python train.py --n_layer=8 --d_model=768 --n_head=12 --n_kv_head=12 --head_dim=64 --d_mlp=1536 --vocab_size=14066 --activation="swiglu" --norm="rmsnorm" --norm_place="pre" --norm_eps=1e-05 --positions="rope" --rope_base=10000.0 --rope_fraction=1.0 --qk_norm=false --attn_scale=0.125 --bias="none" --tie_embeddings=false --parallel_block=false --init="normal" --init_std_qkv=0.0315 --init_std_o=0.0 --init_std_up=0.0315 --init_std_down=0.0 --optimizer="muon" --lr=0.0057 --lr_mult_o=1.5 --beta1=0.95 --lr_head=0.0042 --warmup_steps=200 --schedule="wsd" --decay_fraction=0.795 --decay_shape="sqrt" --final_lr_fraction=0.0 --batch_tokens=[65536, 131072, 262144] --seq_len=1024 --doc_mask=true --train_tokens=1162000000 --steps=9106 --dataset="wikipedia_en"
Each number is 200 + 20 x the weight over its row's rms, rounded and kept within 0 to 999. Layers, rows and columns count from 0. The size before them is the row's rms in percent of the matrix's.

# layer 2 attention key, 768x768, rms 0.0774, rows 0-67, columns 336-383
077,214,224,192,216,187,173,193,191,197,195,246,152,186,238,220,198,176,202,188,234,201,186,212,211,192,186,204,224,173,194,185,206,205,173,214,267,196,213,201,219,204,161,230,214,175,211,198,191
079,223,188,176,162,178,193,228,191,182,148,233,206,163,205,198,210,190,231,199,207,176,198,169,206,154,227,210,236,193,164,228,203,231,197,195,253,232,195,201,207,218,202,234,212,186,171,195,197
075,172,197,217,207,201,192,192,204,187,193,203,200,204,236,189,171,171,234,214,219,187,205,198,176,195,234,236,215,190,219,172,190,212,222,224,188,166,162,209,200,188,211,198,192,152,172,168,191
075,203,225,181,218,175,179,216,232,163,228,175,204,223,238,215,201,196,215,219,181,175,158,178,221,193,195,179,186,188,211,225,181,207,201,197,189,255,191,224,197,169,185,205,183,189,222,216,212
080,210,231,196,193,194,197,207,203,212,186,171,196,215,196,184,171,190,206,223,218,207,205,187,180,193,140,172,197,174,168,179,179,186,212,192,167,186,213,194,190,181,210,189,169,185,199,185,177
075,210,230,229,209,229,197,180,178,188,216,197,196,183,190,190,184,184,217,193,203,183,214,219,212,195,205,198,212,165,178,252,212,201,178,221,182,204,200,210,202,210,182,195,175,189,210,160,241
081,185,182,156,212,229,157,201,212,182,202,160,196,188,210,191,184,218,198,219,170,219,225,203,230,190,188,203,194,206,152,193,188,197,191,201,165,223,189,167,190,189,182,198,200,192,199,190,215
079,208,190,185,195,198,195,165,205,183,242,164,191,185,191,235,188,179,178,187,174,175,196,221,199,172,193,231,220,231,243,191,189,183,185,209,213,212,209,212,177,202,216,220,233,203,220,219,168
088,218,194,196,215,171,192,200,201,162,177,166,209,215,204,211,197,199,214,224,217,172,216,186,181,222,220,219,196,232,200,210,219,204,198,209,193,206,184,200,202,173,220,206,206,208,192,192,199
086,210,217,168,205,169,167,207,229,185,208,202,220,176,186,193,208,190,200,196,219,227,174,211,215,192,184,195,215,186,226,219,222,185,205,164,226,220,186,234,206,198,207,231,225,176,214,219,197
080,202,213,216,155,193,187,190,211,206,191,174,189,218,214,161,188,213,209,200,200,195,202,206,180,185,221,208,220,190,209,246,209,199,207,191,179,211,214,168,209,176,207,215,191,165,168,204,223
085,165,166,195,185,207,177,197,195,205,186,193,202,147,209,165,181,199,227,187,189,204,177,178,165,193,209,170,203,185,171,234,184,194,202,185,184,206,178,204,186,176,202,220,242,180,223,194,225
092,237,233,162,207,191,188,212,179,220,175,209,217,221,232,223,204,190,210,190,234,175,178,166,198,194,183,171,215,199,182,183,194,225,160,199,183,195,193,216,201,184,183,200,183,186,207,183,215
093,205,201,207,175,201,173,219,190,196,196,206,181,223,191,205,201,207,221,225,175,203,181,166,168,165,219,189,221,206,178,199,228,230,210,204,170,178,246,206,203,126,227,254,228,210,185,208,169
100,226,183,190,191,203,167,203,165,199,193,222,204,193,195,181,200,193,200,196,189,188,211,201,204,199,192,185,239,204,222,174,205,213,174,214,194,207,210,183,238,204,218,203,203,193,224,213,187
106,197,199,212,250,177,210,189,206,202,203,198,183,189,203,208,188,198,212,230,206,185,220,215,224,200,200,198,200,190,187,201,198,171,183,219,173,204,188,181,191,191,176,178,199,205,179,224,219
101,192,202,170,197,189,210,210,196,211,187,209,229,181,179,208,182,208,198,210,245,203,180,191,194,196,214,191,178,190,213,197,204,191,213,195,224,193,193,183,221,204,242,195,221,192,229,191,220
105,186,183,230,192,217,189,206,214,191,179,173,192,198,217,218,186,212,220,194,219,238,228,150,200,230,182,179,178,212,215,193,204,240,169,177,202,185,219,234,212,190,178,184,163,227,218,184,193
114,198,187,200,232,221,182,186,218,149,189,184,177,212,225,184,206,201,168,178,221,218,190,216,236,183,227,182,199,161,174,181,217,219,213,215,199,206,190,224,159,245,185,183,179,196,238,194,179
106,195,226,160,212,207,173,206,221,234,214,229,180,175,220,218,229,222,179,229,182,191,206,211,206,173,221,205,236,225,213,178,173,217,188,217,179,175,184,226,172,189,189,173,195,217,234,186,242
110,195,217,207,200,207,185,212,208,197,218,187,199,217,203,164,209,197,211,212,204,189,189,252,165,198,163,190,219,188,170,162,211,227,228,170,221,182,207,225,196,210,192,180,161,176,212,187,175
113,221,206,195,184,175,202,217,217,178,169,199,200,195,203,173,206,206,176,213,130,183,195,176,240,247,165,220,198,187,233,220,206,164,203,182,173,220,204,203,220,192,168,206,192,191,222,212,169
115,170,210,193,220,189,236,222,170,199,167,220,233,208,181,218,228,199,190,211,165,173,242,185,213,220,220,215,221,197,195,179,189,169,222,188,206,193,186,200,238,232,214,201,215,186,216,206,147
116,174,222,236,204,204,202,213,200,210,212,174,198,193,204,212,206,158,208,203,219,223,211,187,230,216,188,215,239,192,225,222,198,208,226,196,202,201,175,225,193,194,173,169,194,217,204,216,223
117,193,228,230,191,221,191,209,207,208,181,181,183,186,184,185,197,233,248,198,242,252,233,190,202,191,227,208,196,180,225,170,200,200,177,200,198,234,178,229,180,190,207,230,165,203,184,178,208
112,211,210,204,205,220,186,198,225,196,206,198,245,183,196,214,217,196,186,239,218,203,236,226,214,167,176,238,183,168,162,233,231,229,191,234,218,205,200,199,177,175,198,187,195,182,221,206,196
117,203,203,201,199,160,204,181,228,212,203,199,190,150,211,213,196,200,221,159,221,209,221,231,204,220,182,181,216,197,220,197,208,218,229,212,207,216,204,186,220,212,208,184,181,203,196,212,208
114,186,212,233,173,209,205,187,211,251,158,224,231,193,207,213,208,186,188,194,201,175,177,206,173,244,207,213,219,193,238,181,198,196,194,184,204,211,227,234,183,199,208,175,195,180,236,147,158
116,187,209,186,186,236,220,204,223,225,203,198,222,197,178,204,191,170,189,214,217,186,199,211,202,204,235,222,211,218,205,191,196,199,194,207,230,178,206,208,223,200,183,226,211,204,212,250,190
119,233,206,232,188,205,155,204,215,208,211,208,192,181,196,235,210,204,162,176,170,172,170,171,202,167,187,169,192,191,217,214,179,194,219,222,241,207,237,210,180,188,216,208,222,233,185,146,237
114,196,196,213,209,192,201,187,230,187,210,218,187,174,220,221,208,199,188,206,195,209,230,217,212,217,198,190,220,196,209,196,182,206,226,187,192,262,191,192,195,164,190,194,209,192,171,193,213
120,199,214,212,239,206,206,175,204,205,197,212,153,197,183,211,190,250,208,173,187,167,227,195,195,212,201,181,218,211,181,215,152,167,200,189,218,201,218,189,177,197,191,171,205,209,194,198,208
079,224,222,225,204,199,224,209,198,194,208,173,172,229,211,236,210,200,209,207,208,194,198,228,149,193,207,218,185,206,180,216,182,230,188,219,229,206,207,198,176,165,231,188,210,211,190,202,178
077,217,222,206,204,160,168,151,193,189,215,162,180,174,210,192,191,187,199,203,240,195,181,185,195,178,210,222,199,206,172,220,182,201,182,197,216,171,222,185,196,194,215,211,228,192,180,187,189
074,174,214,224,233,205,239,198,217,186,219,201,245,222,224,189,203,212,211,172,213,195,205,229,186,219,191,219,204,213,202,168,209,193,197,209,152,164,234,207,204,216,210,230,178,219,223,169,228
077,195,160,182,202,222,204,205,188,203,202,201,196,181,192,188,186,220,269,181,197,202,170,216,158,159,218,218,232,198,194,169,233,219,180,215,184,204,244,166,175,213,173,199,176,220,198,183,211
079,167,203,187,218,225,189,201,188,223,226,209,219,210,202,178,203,237,216,187,194,217,206,192,199,197,187,208,198,211,166,193,229,177,195,225,196,212,241,177,196,168,174,188,177,219,210,170,201
079,206,211,174,199,156,188,194,177,183,221,212,204,210,220,192,202,189,157,195,220,225,188,213,185,201,185,212,228,212,220,192,200,206,179,230,197,186,209,220,188,198,191,167,177,181,232,205,191
080,197,196,206,219,178,219,208,213,215,220,177,206,195,168,196,230,206,167,198,189,209,162,218,181,192,164,151,212,188,198,202,174,203,197,202,174,230,216,215,226,187,209,230,165,193,203,185,216
082,197,193,219,194,215,187,194,214,220,200,205,193,175,221,225,202,193,200,208,205,198,168,219,178,189,214,171,165,188,227,213,223,180,193,189,217,170,225,203,193,174,189,171,218,207,198,192,203
084,183,175,220,199,205,201,203,188,208,207,212,171,214,200,205,217,214,215,198,181,187,197,199,177,158,229,210,241,197,208,193,212,197,196,182,173,219,179,193,183,179,196,185,206,241,208,216,191
082,180,196,220,177,191,165,227,182,200,215,186,182,183,206,199,209,218,197,188,199,196,175,212,207,213,224,226,192,210,203,187,183,179,211,179,195,200,205,235,209,206,202,231,199,237,188,207,191
088,195,180,253,178,204,199,205,222,197,217,216,211,183,215,196,189,193,207,184,219,177,162,176,192,225,186,188,184,199,208,208,224,190,209,205,171,179,192,214,178,164,200,201,199,203,204,188,210
091,182,230,196,164,182,182,212,166,163,211,202,209,206,198,189,221,175,210,203,197,213,233,215,189,199,180,191,210,214,214,192,211,209,178,193,197,198,214,172,195,154,201,209,195,205,188,172,197
092,227,239,137,190,182,202,185,201,181,174,223,221,191,211,239,220,225,210,185,249,208,217,195,193,222,184,187,215,213,211,177,195,171,185,202,231,189,228,211,190,210,234,210,194,196,184,184,192
087,227,177,224,193,215,170,225,199,197,216,196,233,184,166,168,217,209,184,189,204,163,229,207,233,216,213,184,157,225,218,183,208,180,200,193,194,204,175,216,227,211,189,179,177,204,214,208,244
101,213,202,215,162,175,189,230,217,237,220,180,236,189,190,235,220,187,165,173,187,170,168,221,225,193,185,251,196,218,200,203,198,205,159,200,212,206,189,222,183,224,205,163,217,203,194,195,219
093,191,155,170,199,192,201,163,223,210,197,230,210,175,166,214,225,196,212,210,208,182,220,218,166,211,192,248,190,173,190,188,196,178,209,222,198,168,169,207,195,225,179,170,190,191,249,237,196
099,179,154,192,185,215,215,208,197,168,210,195,278,184,210,192,202,232,208,225,197,188,178,226,188,197,175,191,234,199,150,207,219,217,197,215,195,214,202,201,228,208,223,171,199,231,193,218,182
112,186,206,211,222,211,206,177,212,212,179,154,193,186,208,207,185,260,209,185,190,155,179,207,234,216,189,266,201,216,186,196,190,184,217,182,215,214,182,186,190,209,203,223,202,234,185,232,163
108,219,168,179,202,221,196,203,176,190,185,212,195,196,224,184,203,218,195,230,195,215,226,211,175,185,214,209,227,225,220,240,222,216,215,153,199,150,219,174,233,170,196,194,176,219,193,167,206
115,211,190,177,218,187,188,212,199,185,213,200,217,204,198,192,190,206,152,144,219,194,184,170,195,197,207,209,184,152,220,218,199,215,196,200,194,200,213,213,183,165,178,254,206,230,173,218,171
111,204,228,204,187,208,217,197,217,232,201,230,176,202,197,230,229,233,187,208,171,229,193,222,197,166,187,207,184,181,222,196,226,216,221,176,215,195,233,184,220,161,236,198,210,201,175,179,179
110,181,203,210,186,201,170,202,225,207,194,222,190,186,198,201,228,206,208,209,211,215,201,197,214,170,204,170,199,201,208,154,240,229,205,224,203,207,256,196,199,199,200,200,209,198,206,215,195
113,210,225,213,199,194,180,221,205,154,231,188,195,198,193,194,233,226,206,201,190,184,212,177,217,162,183,199,214,200,173,198,202,216,224,237,207,190,194,236,207,223,214,174,194,195,180,248,200
113,174,229,226,177,213,194,206,210,173,186,205,214,160,174,201,187,185,207,203,212,169,243,208,220,179,182,214,168,202,226,206,179,257,176,204,190,197,173,152,190,208,212,217,230,205,208,209,197
108,228,216,193,266,225,161,245,169,198,213,197,217,180,206,200,167,178,213,189,224,201,231,219,208,215,186,177,229,166,172,167,209,207,208,223,193,212,180,179,218,213,239,201,179,258,171,208,236
113,215,199,194,173,190,217,203,190,226,204,194,211,175,201,189,210,175,199,169,197,225,186,218,226,231,216,199,205,241,205,212,204,200,218,180,197,185,206,232,146,185,207,179,204,190,217,212,199
113,212,213,224,203,214,218,192,210,197,179,208,190,226,216,208,181,210,193,178,178,218,188,190,164,181,234,214,161,235,204,192,212,189,236,201,195,182,190,200,184,217,171,223,213,224,180,216,188
114,213,227,188,204,214,205,184,195,230,188,224,211,171,191,226,209,208,216,191,261,201,215,181,194,190,194,185,218,212,214,228,212,189,211,216,201,153,217,209,244,186,207,193,196,221,201,221,232
119,163,212,202,170,213,246,211,212,193,230,195,226,237,203,207,199,191,200,205,185,204,211,210,207,227,220,189,200,210,159,218,202,189,184,214,210,195,218,170,203,235,246,198,186,187,201,190,166
117,234,219,196,255,208,200,196,198,199,210,191,198,210,211,194,241,223,194,195,241,205,196,203,179,217,207,198,214,243,194,185,202,192,218,174,242,198,189,221,218,181,186,184,227,198,228,210,181
116,184,146,191,214,190,163,178,211,231,204,194,221,187,221,218,211,187,158,166,223,181,172,180,203,234,205,202,209,197,179,160,229,240,211,213,193,195,191,208,190,188,210,212,168,216,225,225,205
115,214,181,210,215,198,181,208,196,216,180,190,221,193,237,197,235,214,230,216,215,221,182,199,224,241,197,223,207,206,219,204,218,154,236,172,208,240,197,199,212,204,198,205,200,221,159,199,187
091,194,195,179,228,205,189,223,206,235,213,202,209,185,214,192,177,182,184,216,202,175,175,207,215,178,182,180,224,227,202,225,215,202,192,200,176,211,176,224,148,180,175,211,207,204,172,211,211
082,250,190,208,221,241,248,203,212,219,201,216,216,199,188,205,221,180,199,199,180,230,217,196,213,226,216,165,185,213,203,204,193,247,201,247,186,210,191,197,201,201,223,216,191,219,223,202,195
086,183,181,181,210,192,252,194,163,224,219,208,225,177,219,193,184,206,206,217,189,145,212,177,236,161,222,190,182,164,207,207,218,207,185,204,186,186,206,171,217,185,201,201,173,215,182,182,205
077,214,236,186,225,198,204,222,206,202,175,208,217,218,206,250,183,220,237,164,201,158,189,200,186,187,250,155,198,221,170,191,200,170,209,213,176,195,192,207,204,200,198,202,205,216,186,195,239